Weights of a small transformer language model: width 256.
Each number is 500 + 40 x the weight over its row's rms, rounded and kept within 0 to 999. Layers, rows and columns count from 0. Numbers have three digits each. The size before them is the row's rms in percent of the matrix's.

# layer 4 attention query, 256x256, rms 0.0904, rows 0-54, columns 0-127
102:457522499477525535523487484538555478496458414485541501527543520536511473545537509493450489519525624498494469533487526508435479494532483558554549460461490444507471484522504508515521515485567411430542577566489457554547527500525495520589396531434486433456453514528474506416490508480546463524485496563557521543483555510491515458537541542523515539477457524515482521461553489426509448523501
094:517525544494515517470535514546504501542484550475502447475491433473489482575544439502533446530499417557384496451478538513509533520544489487519516535488478521454464527510470505501515557476514513516544519478452507480468486552533467403504572513547522542535562557515554534445460547484515457471504515525446426490491536479506502443461558388478495534505542583506498513499516503449494497489527
108:491557431500487511512485531487441488454452496559547477519522420439469489516526544553531476640495508537453481488538451479446549486504528528474433445455564485447501521509515489486488541473504493434490503544488575534524534484487506608483455465495541528521486485552497492539478512497456484494456428472490548481466558494522492521507457513500493412490432511405614431416482485425580514500520
094:500447523515503528413502521460472596485470591532498535463482463597484538509459516498527505488588413515570451567479499591490516496448509572508483569505517481570555523452463526501525500593468476503544496529489511454551524507502498472467510378591583471578477462460492490548497537412432547433463510508511478527450486491551500525523520474472487494488519458512534451514477531482573451507496
104:508564513483509512584481532486522538473507452495512541403498435572515435535435507489508526491539522500491503519430474537464445469527489590552473447441432459474508510485504478490507476491459458429520555534464517493549482510527454485608473529420576466536520477484445453448429514583585537437512474511483467550531523549531523472512439517516489507423459455474493454508522559479548551481479
101:551596491516467501509518455462540447554504519522409536583455552517439535486440573440511583481561535480530488483546485440544482417480492478447511523543484508461537459518496514483504567472469491526473521485438455462455572475506434504491485512501450532460428461472396526563485492470489519518429439550528554505449529435492541563458499561516515496523521463476529497556503427532559445536514
095:491472475426497459508515509525473411426463376512462488483498522507527496524513488567564472572465463523495456511508666492491506514551554490458560472475531544546466519531501487490482543467520548479471508531558444532542509609500542559535489516475517513450476494517590398531504455484494520528470474492543498556411526524494513509540494496478534426547483588512503483477470449551513546512502
099:427450503454380510492458507445575502506581459543525556503452516552498462490499400478496478435497521578481484531529412480545468479488470456481518528468474518542487488520568481570586500528469475554525500470484516475514533511541562491510546559534462473484544508507476569521554443536489538558489536506537530533614474413517484487512527468503492511531495516514488511508497563543472514540537
098:493565546520491482491508534488424450473401576382505444487570454516565555432534554529524493499491439536488544488513531581553510504556439469521458411545540544465520434524510542466489488499497547559477492485555505479452443558524542520495445510532527479525541538540486480596538515474468462610503429543505474461471532524535454465515472479500508427488482543455533493464444482543504536480537
101:520478559461503467480458559618523510540470501522467489443511524513594440516489456484527485475492556451492474593513536460464530577541468476450489471522531507538418538517510450504489508498519471540472490484472553507442441592528537542493474453501542507479495528450529431514448549527537413420493561475449517614541485519470494473538501484530436484483515489496511502466515550484454552454582
105:432494407543534478522474464466487452476537500560529486510483485472505506523552499462469480512524547482504469485515548522488506563482554546492465529501569492474489571522509503573536487494557503479523503520546488484504475464474454570474484477495415540398520468444543514574539491498497436541495570459485483485435524520496596502495551473475492539526474507513481496453487447461559442582564
101:434407500545416507437474476411555517497493502511533529479426419517396492528456465526498533552540497554547493504450477496551545523503517479458437543457481490478498489546538527507495530536513503518491461485501433500496513504547511507551491502569427441543474498496505502512570393432452569515473563499560477473561484445543565512566497596439528548498563438506493450481442527515519508538482
096:456512568496474542441484433484523437472525497492474514500479434543483469462420533490445447478465529531483500516503484465462472511547484497452562591545473491477525506446518447479539468485516541548493495512477492459455470465517512468450530454592574493493465442513451459493508515463561518444570528512506533570521486521507541449516532589469458530522461464404580482503506494552555626495510
101:458484560536492445580458554426522510495522493517596495502460491420513502414526468569482528468529481537475547454506395495492503506460448496511493501506485515488511537425518524509552482466494439477502511488502569493516442455512552485507580479540454544497488448481464500492567490482507513564475491462582511450589424482516495481470561442495553518498500432525515494491486476476463498491561
112:452468447484493517492504460499590475491482551589480452506435519490488483561462469564558526419519564467516536551508508487430552507523500467540469484498518457535447498491488568525541470480523445527489581504511525474514546467458463418534495521524466500545523627494435564496578459574544494433513432568516510495485408516436534544464506459452458490529521457527401521512439510521462446527405
091:515478479530478490545502519579441536510470498480499465438500517494515459504510472462480478513427474434510499474541500559481445473483518517533514498512516511492537468513551560439515467409499473486420479500487462488491540480393468506520456498525472482501471532490490507478476482471492476536547566468494530505456537563473547569500523515522571486550471538518477468455515440434569518603560
106:474432480473472488524479495479514420556613465508475507447464496509430548437498507512446470521490521526553566485496523559572499499492485483498518405445540504485526511516572459472564501395541440546498438546504477451533462486468513473535511508483509517523535456514497480499465491487438516508494434547532430532538541527452489523513445516535551449558560538439498503493508504442505509540480
103:540504530498494484519549545421567542480546470539525397581522552458549514553496498488601537477501549556497525527541523501505488462498403462522536473432472474489542479521513533520538448531493544482445480452512473519505505428529458478472496485493521522449478531456461525441567525454509495478521519456496499533436453397436509500503507473539498451533480419507461547521502540569471533459537
111:524493460546521494482526412434513490564431527484481494440457498402569536429462518512476515462562503486466481553492518463496414582476499511529477477493461517524492452526507537484512461438482550554447495436520555501520501482477481466461509481439433490536508534473551503509572504458445509420576534538459520465591506544503505428507582485522492554525530558539532509516554559507519488519509
092:532498594476497506543482584513508487531512564456520554509539472526517532526545446416517504478520478542519476565514533512528517508540519523458474469528550537519528483480460437528496499517517518561493519459508482554530528459519480454503545480479546509526567537440523474504511531496560538571503426497487516473566530511534615447524443565491497483417528519444537534497504546501517512440517
104:406498418504524565485488433512525575527463430499510470544535390470531455550486514489504490520536493559496509548524475544520511479460506488428452433516492497442504548450489487511477470532487521423495494531475424505571547496477509530510517448444462528478430542466457602477472496503508578500504549587456412504532511491500544493505527479479514458509514503454460516454547473460496519519442
098:435488495466438508422570442572569479506487486431508479476495502488497493509520488499481418539459504549511527539544600502488472470524512496514484515479530454437560448402453552402486481462520490547481563533524477486475520511533497483457423544512494597519424507492485517553449507469579473483499534505488536561445478511508515493490525469486592525462510518513502463432466447512458514479524
097:501498488596459484445493448551561518485521498454439443492484506501440546514533476495502543542529532529521427490472465560481451547541604478508599437515430530498498500494566445480533484485449526573493454460513539557503564449450512433506455515507452499480439545472458493480609458493496437534483509493427538525497574526517577556552529515506500549528559432441470453522506458517486517541471
101:509461519455490538519539486469543505499554523517553537514594488480515450473463469521458496466431529458486504553375541516487550481500500508543491525564505493462554502440488427494567544507530496545510476515490550467456480476474575453525518536559559473477479549470516475479514474543538430452489507510588465485592530425473496572564492579502527524465486529582451489507511564461513555529451
106:578559521531463503475500460458509535519426472488500499494524490491482453531512626503448512553472487494552455529496395523453557468492448500505458504525526482456464472489528492530519471434528373502486449473525518522418483458441466497516464492516534513502492542567471528437462553394500508521544453523503547465519480514506533506560561492460475540383466532435576567562461523447464496546546
093:537472481510557592441531447483488506510531510443461450517511420512492443500518487453519514549526477523527453515504514545505477491534539461527452519487447492538537531420534501515563536456420536482500497482445520535562516508475534480492490492461501525469473554534443373513435552510488540439494537457437499464469583458504572427580547577480485461493561483514527475485487532429522468497403
108:522446476470477588474464530539474525530511447479500549549463460543503551460499392462542598501475486548459468434519443535502534468532500473574463504549543517458487494515533495548500534522475537477535498469538489431521465531463506471573486503540528512567499501491521557465466492564467477557470453443479488530570488529481451539443458472489448490473517562537582466455526525561527583509507
090:612430560530474562406497540464445455486546622464513505479489504455554515429508498458496462431482476517501564489442494491434497508533496499505508485537489503434549532467455467451454530534482465549493534476545464513504434502511521545517480548501518490490486463469458459480521511501528493573545445494455534477567551511446460506473472523421477424492467572472477499453486526557541489610485
106:472508453466467448566444422479519449522515478456535482500517550465557507547453524502512541519542505535585476493508468596440474572511508470514447505505531440579502483489523500481489471511514558552515487615501502455470448477525532495454502405468511487588506483450522505510471631517544471512458450484512486533513564533486475435537545499428499455536469482477501464503480542456477471466471
108:433447484544499574507441414458494524482524547479515561523508536491441511556505479477438540518506565495512537465522440505515491561479461525546492519581504468543484476467494520533488490501595507534495524504538457516503528508465440438535490423540414516513455520517477493472515499494504550494515536522539531531480521467519508499500536522459501524565530516458501518507572475488587540457442
105:501461471527514447516538499619429471510483512472491391498482487451510507473546511473430487476409498455535486510468472488504597533546488551548505561523544522509507481415526463513461544530523466513509464519482508487474481552538474570409522498453524500497489487502489399518504480467438488521496514504517541534494461553426472497453491543504478519552506485476543433533510482524497442551564
109:526490537495533497456454445542545507512453518531582489497532524551542550526480529414604474548502513512446503496574478501517556548450504467499518471470424562532506516517462578482466551466460502525507478409457463537488536489471525508565504411497480529440487554481490503513542539463456527502440489502451577523515523480588462549531582497459500535474520564504501508467416514481474548490461
097:450544450480545446507510474491452487498504521475474482472520466516470501474500471562523526462508501460490481569545480484594445466483482498512541498462564503610563469563513541451452523452583522440497516535523522482443499510517475477522528536507494459438534555467490530528581507516513449586431446470497507516497414435441496454562519579471530469541457447557527498486473549512475501523510
103:445490500478489497505563499419521542496434450523549462451504483520517419578521528474534538489525485467432468485498486432460505535439523518472486539496405440538427539544508471446471508481514547426481529527491500493475528572457432528527445463539513514601542536609497406537522475447489537421529527512481519481541493510469484492527638506569551478582515503487529551436525498517527503512462
100:475517458491558456500518531505477489452450566414425484509479528527504453549535460489550516490517497503439503462503544528531559482571555464486433500539564506498460580477470489594490528503499519549550535476515492477484486492526438465478450495505577486507485584498397477485490542434508465526527475512522494492554529474448486495484503487522462547492538487511543504492576469582535557574474
104:476420546518471448476562540553502479486489547534537452570433447533517592471534467494539457480537507507440481508486500533560526542639512454525507452464544489453486556474533427464541475416437473487499514495529566509510448492410586586435483444515525490482446514534603547503514473498488498466530488485553477508450496503506537476537519430531463480482475516524515512475550488477515530514427
102:511510440432452533511507569488450477541477508429525555512477513443484499448484495526468442491511452514531459496451468510532520565487581517513400463514465484540453495471470518536536440521478503546505514547523469487461484503427554502511423514543437478475440555481407541471494431476429469457455457438509521457488476496461498515452538490537566477501483464490517528563523451471446477537494
095:523544462480509487508541489508512531470444458482503514520436554544496434503534491452513504554513529487457473423477527513504523579526557564462493526534514449464482573481514515458427570527517458505535502446396469529465512443422557541556481487469515488453496503507530500505554465430525581509475476530451479456484447540506513465518579500527537436476528506468519534565499497556471520553496
103:523453458572480497499501501471477477444525494557526570504471475510418536507473497579532555572442379515442497521493505526460501479502507484538512532440476514498486521435534503459492547476534480539566542530462477505417489485469457508538503467497513508502564439499504520526530554488463551563499474613581466498527472487545568445505491551455465488497555490506431493469501499466435457548438
098:464520470518471458531459512537545379470445505572531529477547532498528543450534525482502522511507577449481546461520498496507513538546478438476525444492503443496448461509527493504447489533480565495457520487485498494481483574471483496447569523517503452467474526618499443462449496443452489475485471490571454459535533505529506477527487468435479539506534512596541467486516490578549495483538
099:457490510539528457374540473500506520493563498516468520452372480450494483503422553460438491488492544534499458485453537415510537512521479475504526545504489444605551446486431589515483482447467479522515504444479512424522467522508580493486476477530494480515460537418503457532481569470490506527483487486485529484477527460544522470555512467558514455489514393596546548521459455439445555496413
100:533460569509493508401473534493469551445478552526520572504525505523452458499538508441516490488458528468548457446488504472511530520475508448437453507483541552471465526439527452450564500531472495470513555566502468485512513525480502491507515500473537476505553469498466473605536490519532522450529545538519558457477540430527488389512555471469472527443543459529478477421506461455457471487436
103:472438481490531547507555552527447396450543536481504486495575507452595521470452491440521520464635545483464513526511511557546562567498526552499433447556533468462537486518533452480535517513516477518410462514393504542490476477529579506459529486446535540568551472527491456487456483534521432553523477481533496479453462477488497523534498486509513521497537432501528526487574486501444505487475
102:520464555498467461451500498501477505491585475473499543463521443547461468439435470493510491598574516442494494478434468505556535506522557560520495468431461525471478433535558463463554473481586443478580484503476450580483435415450453481503530498484548421499478518436515457502520428531477463524548470597489506518459497524438460500576531514500479511531500419488468464494465481427583561518467
102:505516484476386472508528463517497427525541509430511432403530452557506469516573507515491556534444480481450503474551481538490439535531504472445503440512489614560494458530421517482471476597471513548476521493532511547538530485565461458521520473476596498500566497539505385526483448455531519530461459527561450577506433511468480483557439471497476443521514520566471527496491490471489494521496
101:481520460465531550514452556505452421521505500551495565525468546552447555413471411530531566476528436575462484565529517414458465499472497483499460455486470542541502502564445540511424568546513506451475515477499506505445530520527473455540503455493566470496464486568505484500472475473529458464486535504505510442527494553514509497439505545484461469412541572480480553443519516438526496498500
099:507393509474530432470568505449503421504557496549503508487498539468575496500519459453471521531445453479514503536487514521487505507546482453498510481482492599539542470485484545517491517510499465498540462493495455448472604499468494509567563501514458535526550508502505490505531551552537465579478466495487497471527474490465508454511485472580553466519478545417497518523425541453419514497531
099:492525585525471538452529481508506549538546473454440515514567549492498477431597575502500503501544544457491571508509540558498449502527495577404519451491562471487460433478500403544582480559425514502453511489450522534536449509431474569480446497464538476540482517446535565471468467428516526471487610487485462563449541515537521510514559572456469501541548548465519508462552550490515584536499
094:543604478557453533464525565532509542473540539456577476490522468477530541464498507466471526489429521493528524556467561488492519592519522513459505471481508503523550518446473540484571540462498462481530500438439484412478464512466531477524541547461513470488523557522543465508578425547486487471476514462428526495545452512506525608534476551528490392549426459437575523458473447525479576487506
096:483544420535510551524565471495540523465481424506522549544487577497457487501514546549511539480503454526547484565450482507497519505443525392511404558525505520466500469555529480509502453525505568428490530562514466490493595481455578526490535469593459523512492540451430471495475505486426454485527541528481498516522477551465587476492477514522514521515499604506578512475531425496556542520426
093:506542503408482496512478523531480475483525466540529554568500456519468552534484471499532440565540512516508531513503449475500483504558507462524495569480477511478538466451512496500519533492477527458460453555565565482557477527582514468460484518522457453575483444539533553521575512459547509509519451560503483552511411477557473526413437504486391587479552480461497562483508538513502542501535
100:499501494440528480518569501434519495521527491507515441477466495412509467537487548459475464497492503475516474416473491483538434517519426525488497479490502502513498574494541474538502463467578484461471456577531447535500487412463494459469472471464495489416519511518566524526445402492474604535522519487512491500462523527482530416513498489479530473491435482455505500525483552463483485564538
102:541448446482540449473542440473630561523554468532469491574593501496438438470442558480528498514503486479423491462456512527458528444529470474507466510498540440488590506469497543461460521436432531480508505511508531441504539471598480479482504513486538609521458513467476527416493536534460535423467497522430512509496499441465523535479590505528459510529550458497473540499489476603563427438542
102:523456503514491544544418432521552511451531504503513496483543413525455497556498489534507539478491454526548535560480497518580499471538439542477504492471510516483500562441517482507575575521480475496425521418531472492482528443454477522445513482549561541486514557504546568500507450548492486518475399534440437436545537518483521593510550449484481471533486475495468488473511478469522506541472
100:460548551503536427531498465477532483508490548463571431503461529558523495521501578542525452503494558544508512474430501480504460472516581487483464614538544556521479490494536501485524467508515524500560498462512554490461479528501507531495506571485575478499442469447560534507446487459505491495444498504508527511446474487478514501445467516516474486451429480556447418500570559513502457457529
# layer 4 attention key, 256x256, rms 0.0924, rows 0-53, columns 0-127
111:468571459488416506518475486497503479545518528562554521464492485499447498481490447545493585490441525541481499493498503487608543533507540509484458577483541551507504555559519521542510522518469518581498523478470511496464500561495462431465474468504470534493505437498563474482491531467531480473512517486438492558575432519539449503486466439497474442531535501535476510531519491465521527556453
097:478530456447448510517562476528594477512530515531462496483559507510513475445557551482457583456521515482517506474513477536468467514489499433423527512555575507494494475497582501533460490420499476570511497526532488491482544481475552538429516541451416437479481494494507504501514461579503546520502449592387570528462496421491476531441496499526461560510511469500498502489583488567433526537468
105:537444468478444510533488513509456485474491469489487511513512465431486579449483500516552520493495568497560499498574508476530539536420508451543467515591470544523520477510524525538542553453512448386512507511497521448466503526492517464441515555507530454495513455473515426552507594434505492524481536588527452465489488499451455534414536545467512533570552524562459528475517527531516461458518
090:470495511481509507536487513514441518490489494518480482506483493479523502495584427471536520502495446475510546497548464531484540506462553466538481468495450538422530510542498477490504570421483431473542517552486531571508488455489461579581544552411466545498583601561506442502528517423511478515487507413508524466477537464495455551517459479486523506443516545478505510515535497500519467434548
099:465505456552499550479585552476526525495525474475564466480480540482504477524509448525484496463597488525462494464582520486517509600510529537531523529539533559510445524556485460489514571554497532594528517482490427558432480458513502541503529486577530490503498482485387472494471538444484413513470466453400492536511497479506506425515488511546482511512513499517490552458563466503565464534526
091:540525563504524516573560480458497517507458454439509460531471536539528507480448502460529499428494510490550506489479516511522409509508527516482552505414563552555429539505530471542505502509520519476569505502511476508494481509448521475499557476493529456506605502544457512449496498458422510457449501496424507616499433464571510432517508491386450512523469443527541444456515513478470515501490
091:521476467518546477504453508489488590552493525461516517461519493457547472487511527519478569473417492431497510479477489512479506500464423458505486597522539450502493492415510531534476448498535462468520505537548437471517524522482483524534486527542487478519440474518522507431450487548450555484509515493495562559538415588461518545418481574517466515514515480514559485567520516486486423480548
097:529474520468435483583549412455513546501480531515463477540480502547483484509485595504528562473478464530498446450496499481490509473616544524493574512543572455581533562479551464518477441547440536439507485527457491460435506496425438481537457451556483576472459480579549524475453561476501485484475497479463480611459451534492565471548532508545439528544515499539469521542553496418499460573449
102:503445519496573471550496448481477449523540459480470439525511510450525559502497497489516495481468544456536519531497509530496457526458551462557543548396456488509495505445571445530516515450508457406571456535507440453475532426515520478520545563480463510492525434483469458484501527483463554435508575544525555518502510538484486503459509530489476510382480523545459540482565521512532464521473
096:546450486451496434516505476541473454498457542547547530495553478449529566490543512552538480494430438455490480417503416469482478455465522508535437500490467522462595546468538593485544468444473486506469541541457468477509472494446470484508478434489453460452469465429531531524554551466537510592456557553548484496451558498502405510383501557493455465509540530514515524496466473567455486489487
109:529495544481445495456532537470519446492445500431473513475499458426456537474477487480460504437469529500540512465532460522518482517503440480441480436570437491485535524469503488508533487430497488520430496531504491471456481517496523415482495501464504493563522455531444457503485466450498548508456520520478529512460443469468459479418537538447525528580467461488583445546453507576425531542418
085:541596472483506479539507478476466517550507509517507524471509478468503515444506562520501473468484538461524462467508475512556560467545481479502490559539479559525510542487492513589502442546477441466563512479431468458528513520446481534509486475523507472538458520494497481429513473521564464520461507495453424576534557521484439532493510549464417539500511484528522488504558453498494514577527
097:498491462571540510506518420545501507544490524506458489462459453511516537484477505485501561461447549473523515558463460526514489494534511480546502463456466484450479552507484511570491401542527525484537587502551425473546480485491412510522539476478551479483540446493563523524524445518457499519500469542502492419496523558496497382526589500472463543505501498579428586559451495511515473543508
101:453516515518480438481582508506474437518543476506547519478472489518504504496491453492492543540488542503512527534395530469516530458525496533448522425457454491481529512480425494505512489568477521490530475501506489446543502489441515493492492551531471469484497527523512534446419489493538525507480522509520501543519532527538503465470479489487548474506412575472436463454473469432459516461433
103:484492462571467503534477505482489534464555524522510513560497479494504563453472524488546568503430387493439415480468438398530480482462504484500463464492450472418507502520449488459532483398482490539558494427522424445524459519450519470506542401504528567477450431574488550426493499468497465493517485449518497535596563486496489532505512488494574478488501530455512459453555449506559477518531
091:467413443574540487559432492489515419547405480451467520456465486485475534517439551471487472513505460483598585548464584515486513548504519487527562562501494449482444485480469501536531421475557482479458567528567541460482485547470492458516514482498495529552475520576552536502515553452568610517471468495505579504484467466462501520523480472427548489581538427509501566547520528509515531510454
096:484523488566477540517554496525550571504553430491556410503514573485507451493465472480497565466582449467471516478464541481511433505532477499544477504476480469504474507433499502524462537461477538524435442468578538491547542543508530436496508535516476496519494516468432423465543533525491464532452575424507465550501484462538475513545504507557562537511507481543552494480492447579455458500482
097:447435534447397507455504494510442511489546476512492567538559479586439504553514504578505449489524438466547486474465484491490499499541583495546516405573532500454457487527475522436543525475516497465518494479436524494523510536521479509407527546502506533487469536564523507468449528522539454530497590475531485560474484509436529587447446503490454537473486468557457481473427548468479475583436
105:535438559489569479458511552568445525534545520565537501519515556518545478461557552476469542408479530561460509493533445537481447467558519486466430452494459448378484513464457570488521501565488564548458518521464420493535501459501469521501503471456387474541523512516505501522501459468448481490542556531555501531466536528499560444520507518513532477442467467444453560500468512495484531512492
096:489551573554508573413468476569502604436571516507479488477470563525504428544427529503531444501514464480475555444497493456500502532518528557549567461478511541530450497458534489402462563522494510511533432536397528466500556453478480545518504553499429515449504488447480462536454531481485496499510486470544443529502531458491523472539481461439485528463525479525470566437429521485430504497498
104:543447460647489483511549486414505543499507506510502456472507539519502517507471485477483490418525505531461439463584534468541517540509497467566503496437518504548526548467473514541524489496560498485515533576573504479513507506607552516493540568537442528534556524555447519485532486495487480571539492507573542481516470540543493536457545467559582514560519470438510496525509495518571477533433
101:494504535507558482498465478458481472468525459527513529463539481536500448429524462476499496451429493496480527434482463568490489502453484465486495550404481513533475545503489456491544503455477430494533476486479410402536433453492458534562514496469457442539483449516537465479469527523546487495522561478477525456536526428540539455507532528491458575516483478380524511447474537430484498453538
109:428550603512472526488467484539493439532498417495493482455572513389472507497530450446451464466499534474490457503449468502487431485583520469546540565511506497494469513493515534517478547518488493523473478526520447503555514536533447503495554456457469520461461455563525421447578503498453474515528517434504474524474573544534507447549533507466499573566554528446566493504491560494479491487440
108:472471508532436500473523448532550477541584506558494467407477535522501552433431453531508528535440480532524582511521439467515503510498533478524566474532525561513532498531574448421580480500506426585455494552544510498466471448419467442506526456505546562492469516463532536487437570443458586451483500492470476432571446499488502512497437526457511503533495490498513509512474454500440525466527
101:484500490514520530464533475477447521541463582460503558494538478522488457489544526433597490425537435494472525507522564472488503550532511535479484448441438501545398525495488536551523489560469507487533514461457512512553544459488497451541467480495452493551464559504560520572385571475545503473510495541574507490559511488538508518469542516566477576540537484482437502468515562506503539465472
092:543492497556502522543525532487533529476483482469493495485558509503500510509502514511438524520514517543491477535566527571527474469481451464514520510436528512535461492419466509464527543512518499479457569503509492540443536517528487580505549483457443480491426604442503493451501484500455452568487478417513527447450464486525490469456537473449513519572458381454539548530492425523455532480562
103:493533484508492507469490472462481522424506459547517493449442597529487547482494566476483459565492512513553523527486542528529484588553434555583516508452482454462603415510606419601503474466520475570514510607481509469478532531495505476552488513499538475558463494537485542475543542426472498541542536483412553524410458541528505515534494587544521503515491434522511438448596483419563520501499
106:532424522550450491500505446434526512483506436459525445490439431491495549443495441510530532588547535570499595493500498472542529461556499468516485457476471558446567532508506480503581539493545498533559452519490543534538502480472573534499428486542522471418463473467414523474520496492497483504426447541500523531578478536459507467498543484471543540467437493488499460467454467496458533584492
101:567411492455469473522493486539479478515528470508491444450441536480480520482585511560508440470509497483492586545580485553505443481503508489476523468454488497512537526519423431489493441478412522517519552462449482544467501513545359522489444495529476483542609542507514471533533488424426524506460543499465509518531516533532520446563519458475435479504556517470520450511541498455507483529506
103:509474454518495606504529520418496476514451477424519481472515501492531570471442466388477444572473541470538492573498469527466432526528470576512506439570523496576522506471494502551540439499497560484481557469531446513443470524475490471422603526488515471515512479500518469496524508457539517502484483490512503488506471549461506541486573494515478519487476499541500516519513495482433562524477
101:476482468559531478489526492523433524508514475530556461490469424406487554538506474516496474473533494516498524501489591498493544586448473518453464558462541467401460495499588528484435525501530459472551579429441530506486512486516467451462547457535432492530503504474510566540476476472447578537552476576521414527524473489480541513537568518551522548501545513567522476480480550547502575508519
110:408399486537554505482542504429546512525481532437461512504485503483556534537497541494490410425533490444449556450532485566536510490522496520493484478478504478474466484466522466511457454510487526462495506547529466537513453470546556480482492485540511500403513462483524465544480475519493525511547589465517457492529492481518485498551534461562478393530462525576426449529572518546571506406491
098:490498448519520575517529408505535540477458439498433482485522506627500492459547555467516431508484515449440372586473430550509537566439498543508490484524545455502516503469520547560468453542559503431534496571450467524520526506480386452476475533511509538526561524519548478509412468411509603528492597550428483478475520547478465514497488564485523465475495388479529509481521426456450522489489
109:527443483493546528481501519397445501463467469567557537557499522571564491538526508516449509525520546559500525542528532499515516516501490436489456434482505497444418541436463548422471484493472519489464429511509454575551469507497501484475464488582483560435517516485489508518450454475488552550515466574533542568425449496485443528504514508547512469515461468516508517473542509544501489530519
106:459526483489550567554556439520451448451489519531528397541497489519554613544572517550571488525419514565494510450362518487461521507522497493531490487515505481522566511455480477424497469479502480531535492554557451444506490470498502496499481474566559503552516459490460494502517488481497479526449554535587498474429493534515494495493546602434494487505520479441534473441501479519528475386543
107:556494498539445415548574471526468495451435558465473525566564478490508482462546521543454535535532491443541462470535513499445483466486462538555494410506467495480513482450560498519436523430477511509495471464528560530489506497480521482444449611463477493505469505489454464485472518496499548455454427565550513521578533493523488463428524498535470476529496479474483560577434497569488426483517
116:448456437479440429552502474503547546572479592514399433462493538490488509565542483490481550569556521515510528491505470468474524545514601469516510447434466465521417556464448465508545536444516447539490492434468491497517514431455478504504459459516467530542523477442499485456508537468531498542475495570490502590527505430489427467537544493553480437487457526527561475498517485501473441528557
107:543441487538503439514473476471495506533449484463456518555469502536475532538483498478461477500438568470451501465416513439505475541545491534479472545522524506511421510480454478508453475498470534480451471470465473563439473509511474510480438499487518551448570429447487473473525455516581497546594469484541491511517455471484476474495494516531460502494535526442533466546553567491514459531499
104:470463455457484434529494524535514510547449475541432449493511465443445400454470532538539501476454505568500511530509461493481488519572556515461451431456479448592450468518500463510525431520469556460525538459457437543484499497519550416459506514429588449528511473531485489415509507501556555511528463438521458482575507474466521543541515467421521539518557516521474527533454506477454498546533
098:470463492509541491545556497463421492484495485485504486560541509513530497481476487475494466399453469497451546457528480567507526532580492536490464483487529531490448548422488462584504523492514417487506545434463486518514542465490513464411512447503488542497506390499493556516504507451396539483539538501462509617506519478512540514510476432450506486536498498497591534482457523511486536516485
104:532548489518484469515555521476525472515545528424534483534499435524498427519435547520486508447536455492535501531547544501438495501514444409487475502462511480482460536469475549492522533572422442578415510459473515529441552450426507476558477509505514524479517476487437485513497537455516544475520522560494490529489514465530498465470435486587503540462501452569427446522494449509440525493476
098:507504494445580433503513484445517481516485615520492564479482531444459437502519528564530512485504499521487538554549483561564533508550517478454530504562567432497515516444493472500506452566520501443476491466486513602475527496537534515459511482493556487467457485569486508447534498547635513504477495436426512534506528530533493478369528524514494551448509510471480534459538538490481455465502
101:516540459458522444475469491534437477442506547533522532446470530457529552539545476491541468472465455521492514434525569524432419441514480441441501536523482514494495562518502504493480519537535425452515572447554529519469458458569535467488523479452571525545507436533555537473542472432523551475544546510447507506518532566489500542526522582508543529421526517522544442490403497478545548558555
111:499544519582566532530493476559523526496488534487546510477465511488484541483482590516434459455465571452556512449523492504475420509483497466573500620513516456487519497556561504486485475517495385600496469497550423451557592481492514488471466514472464488507457554493526444493573487466527508523494544492509566475486466506484489463428530544508603611430548542513491497480534530498482540430533
100:472543441557505452487492527528496473417486383528545553531534541524401494508494410551529484457476483502506481509520524441425470496505508543525506503395523519543481556511480534449480489559495574511533445489517508527499480533431492528506565493550456518461481492504481470516497451447498577487475516497503451524463492463537516481589453523435473556535499521529450464441492538503479454555532
105:480494474482522531514440461544467481472494407485520519439542505519530469503493516494487532532490439477438484469443440566516495422485477530439471514485498474441585508507461551533505492407535590442530560497596449488507445517468484548480468495520502483548471494455488595429534466537520544499532540479486525454501445466496507576551502474435559518550531573491522494490530471480441478474542
101:536419509481413487509508501438494419530489498517461485480434542511502618494449496491496569466453474509588563576530582444518456519515489540535464550492575499426515363520468497465529529510529446444454541551481554457499495535523480506510479516600480445543494573447469555481515508474456499572509534505527499589506537483477467527500533477497481476447549570569493491497525502449449507477549
104:579476516521565449568540571572501493432493568498479546504599501514541458435470455540538504527437548483458459493473538497478533594531567539495532485460481539488492500534498464479522498526511540488539382499482539522485536516486473478566422487500449506413547524497486547465536490513486514484527443448483508521478439520482487499506492459497519445460514442508522502518514531512439509460473
097:472521517564433464476520455479440439409524438493480579521503510513512554554521520466540533500533532469536568559494414503528545548568496484534443574535506504459589475529473436500522507547454484536534526514523499508442568484475522553490523498515479475528416474443496488513441475518465534520465518449469557413479502537420539523465535535524587522529578492551482455524535486460539484490539
098:457450520479513507528449483488415469562445549484525478479551493459528521486523480473480501486572560546484513502556527504504558531541499533535471491498546437550472494550473480401532595488396592553435502509532527465482505515452584468499558520531549543583489540494492406413512548461529533527475530458448533511500535488537464459517464513555503542510534477509451550546516443491524529486555
093:492494513442538462570537540440439482493480556507629515473518484430518467479534527477519476500490548522495391478518438512583525497489534490524520485523487513484493479489502452526588488467449485482565563511481462544510501504527507509530487550513464561521485537555497478486511523484508524530455522451566467486464438527601508498562475495485424460523453504484484517511522519402445515542443
099:541466503594507543431569558586561482548515472516531560432541428495470463480498569522477525424478490513506441527575532485503448448506491508485535499596552531483543500513506495467492503465510520547551491495450449471527495554510451475474544498531458516538473550488570614482539568525554446493464512538526435453516545523446550481534480535493439552480407500501517482498473491538466449505430
104:477532482410512531540482520517479605507479548479483462522494531597530468505576487487541529473556525496506435573482526473448459507538508498503505509505474473509553543511523492475467480550506506525443519469497459509434592544489480512553588558442535503456478573483490438541471492543535509469485555522513461511569515401556441517543509428498467492510508458468533472606469459521596561558490
104:487525479594607547494523490528458500433547488472534505525519522451450519433497561536491572403550535495467465509596528508500441533483456578519488515442504438543494462505462471543529485554498445463565500538462523484461526528472551471525491503536468547459513557531515491541511511556502458522586534437438566491501521489548576465441549432514496508500549481524542433479593560513485483568553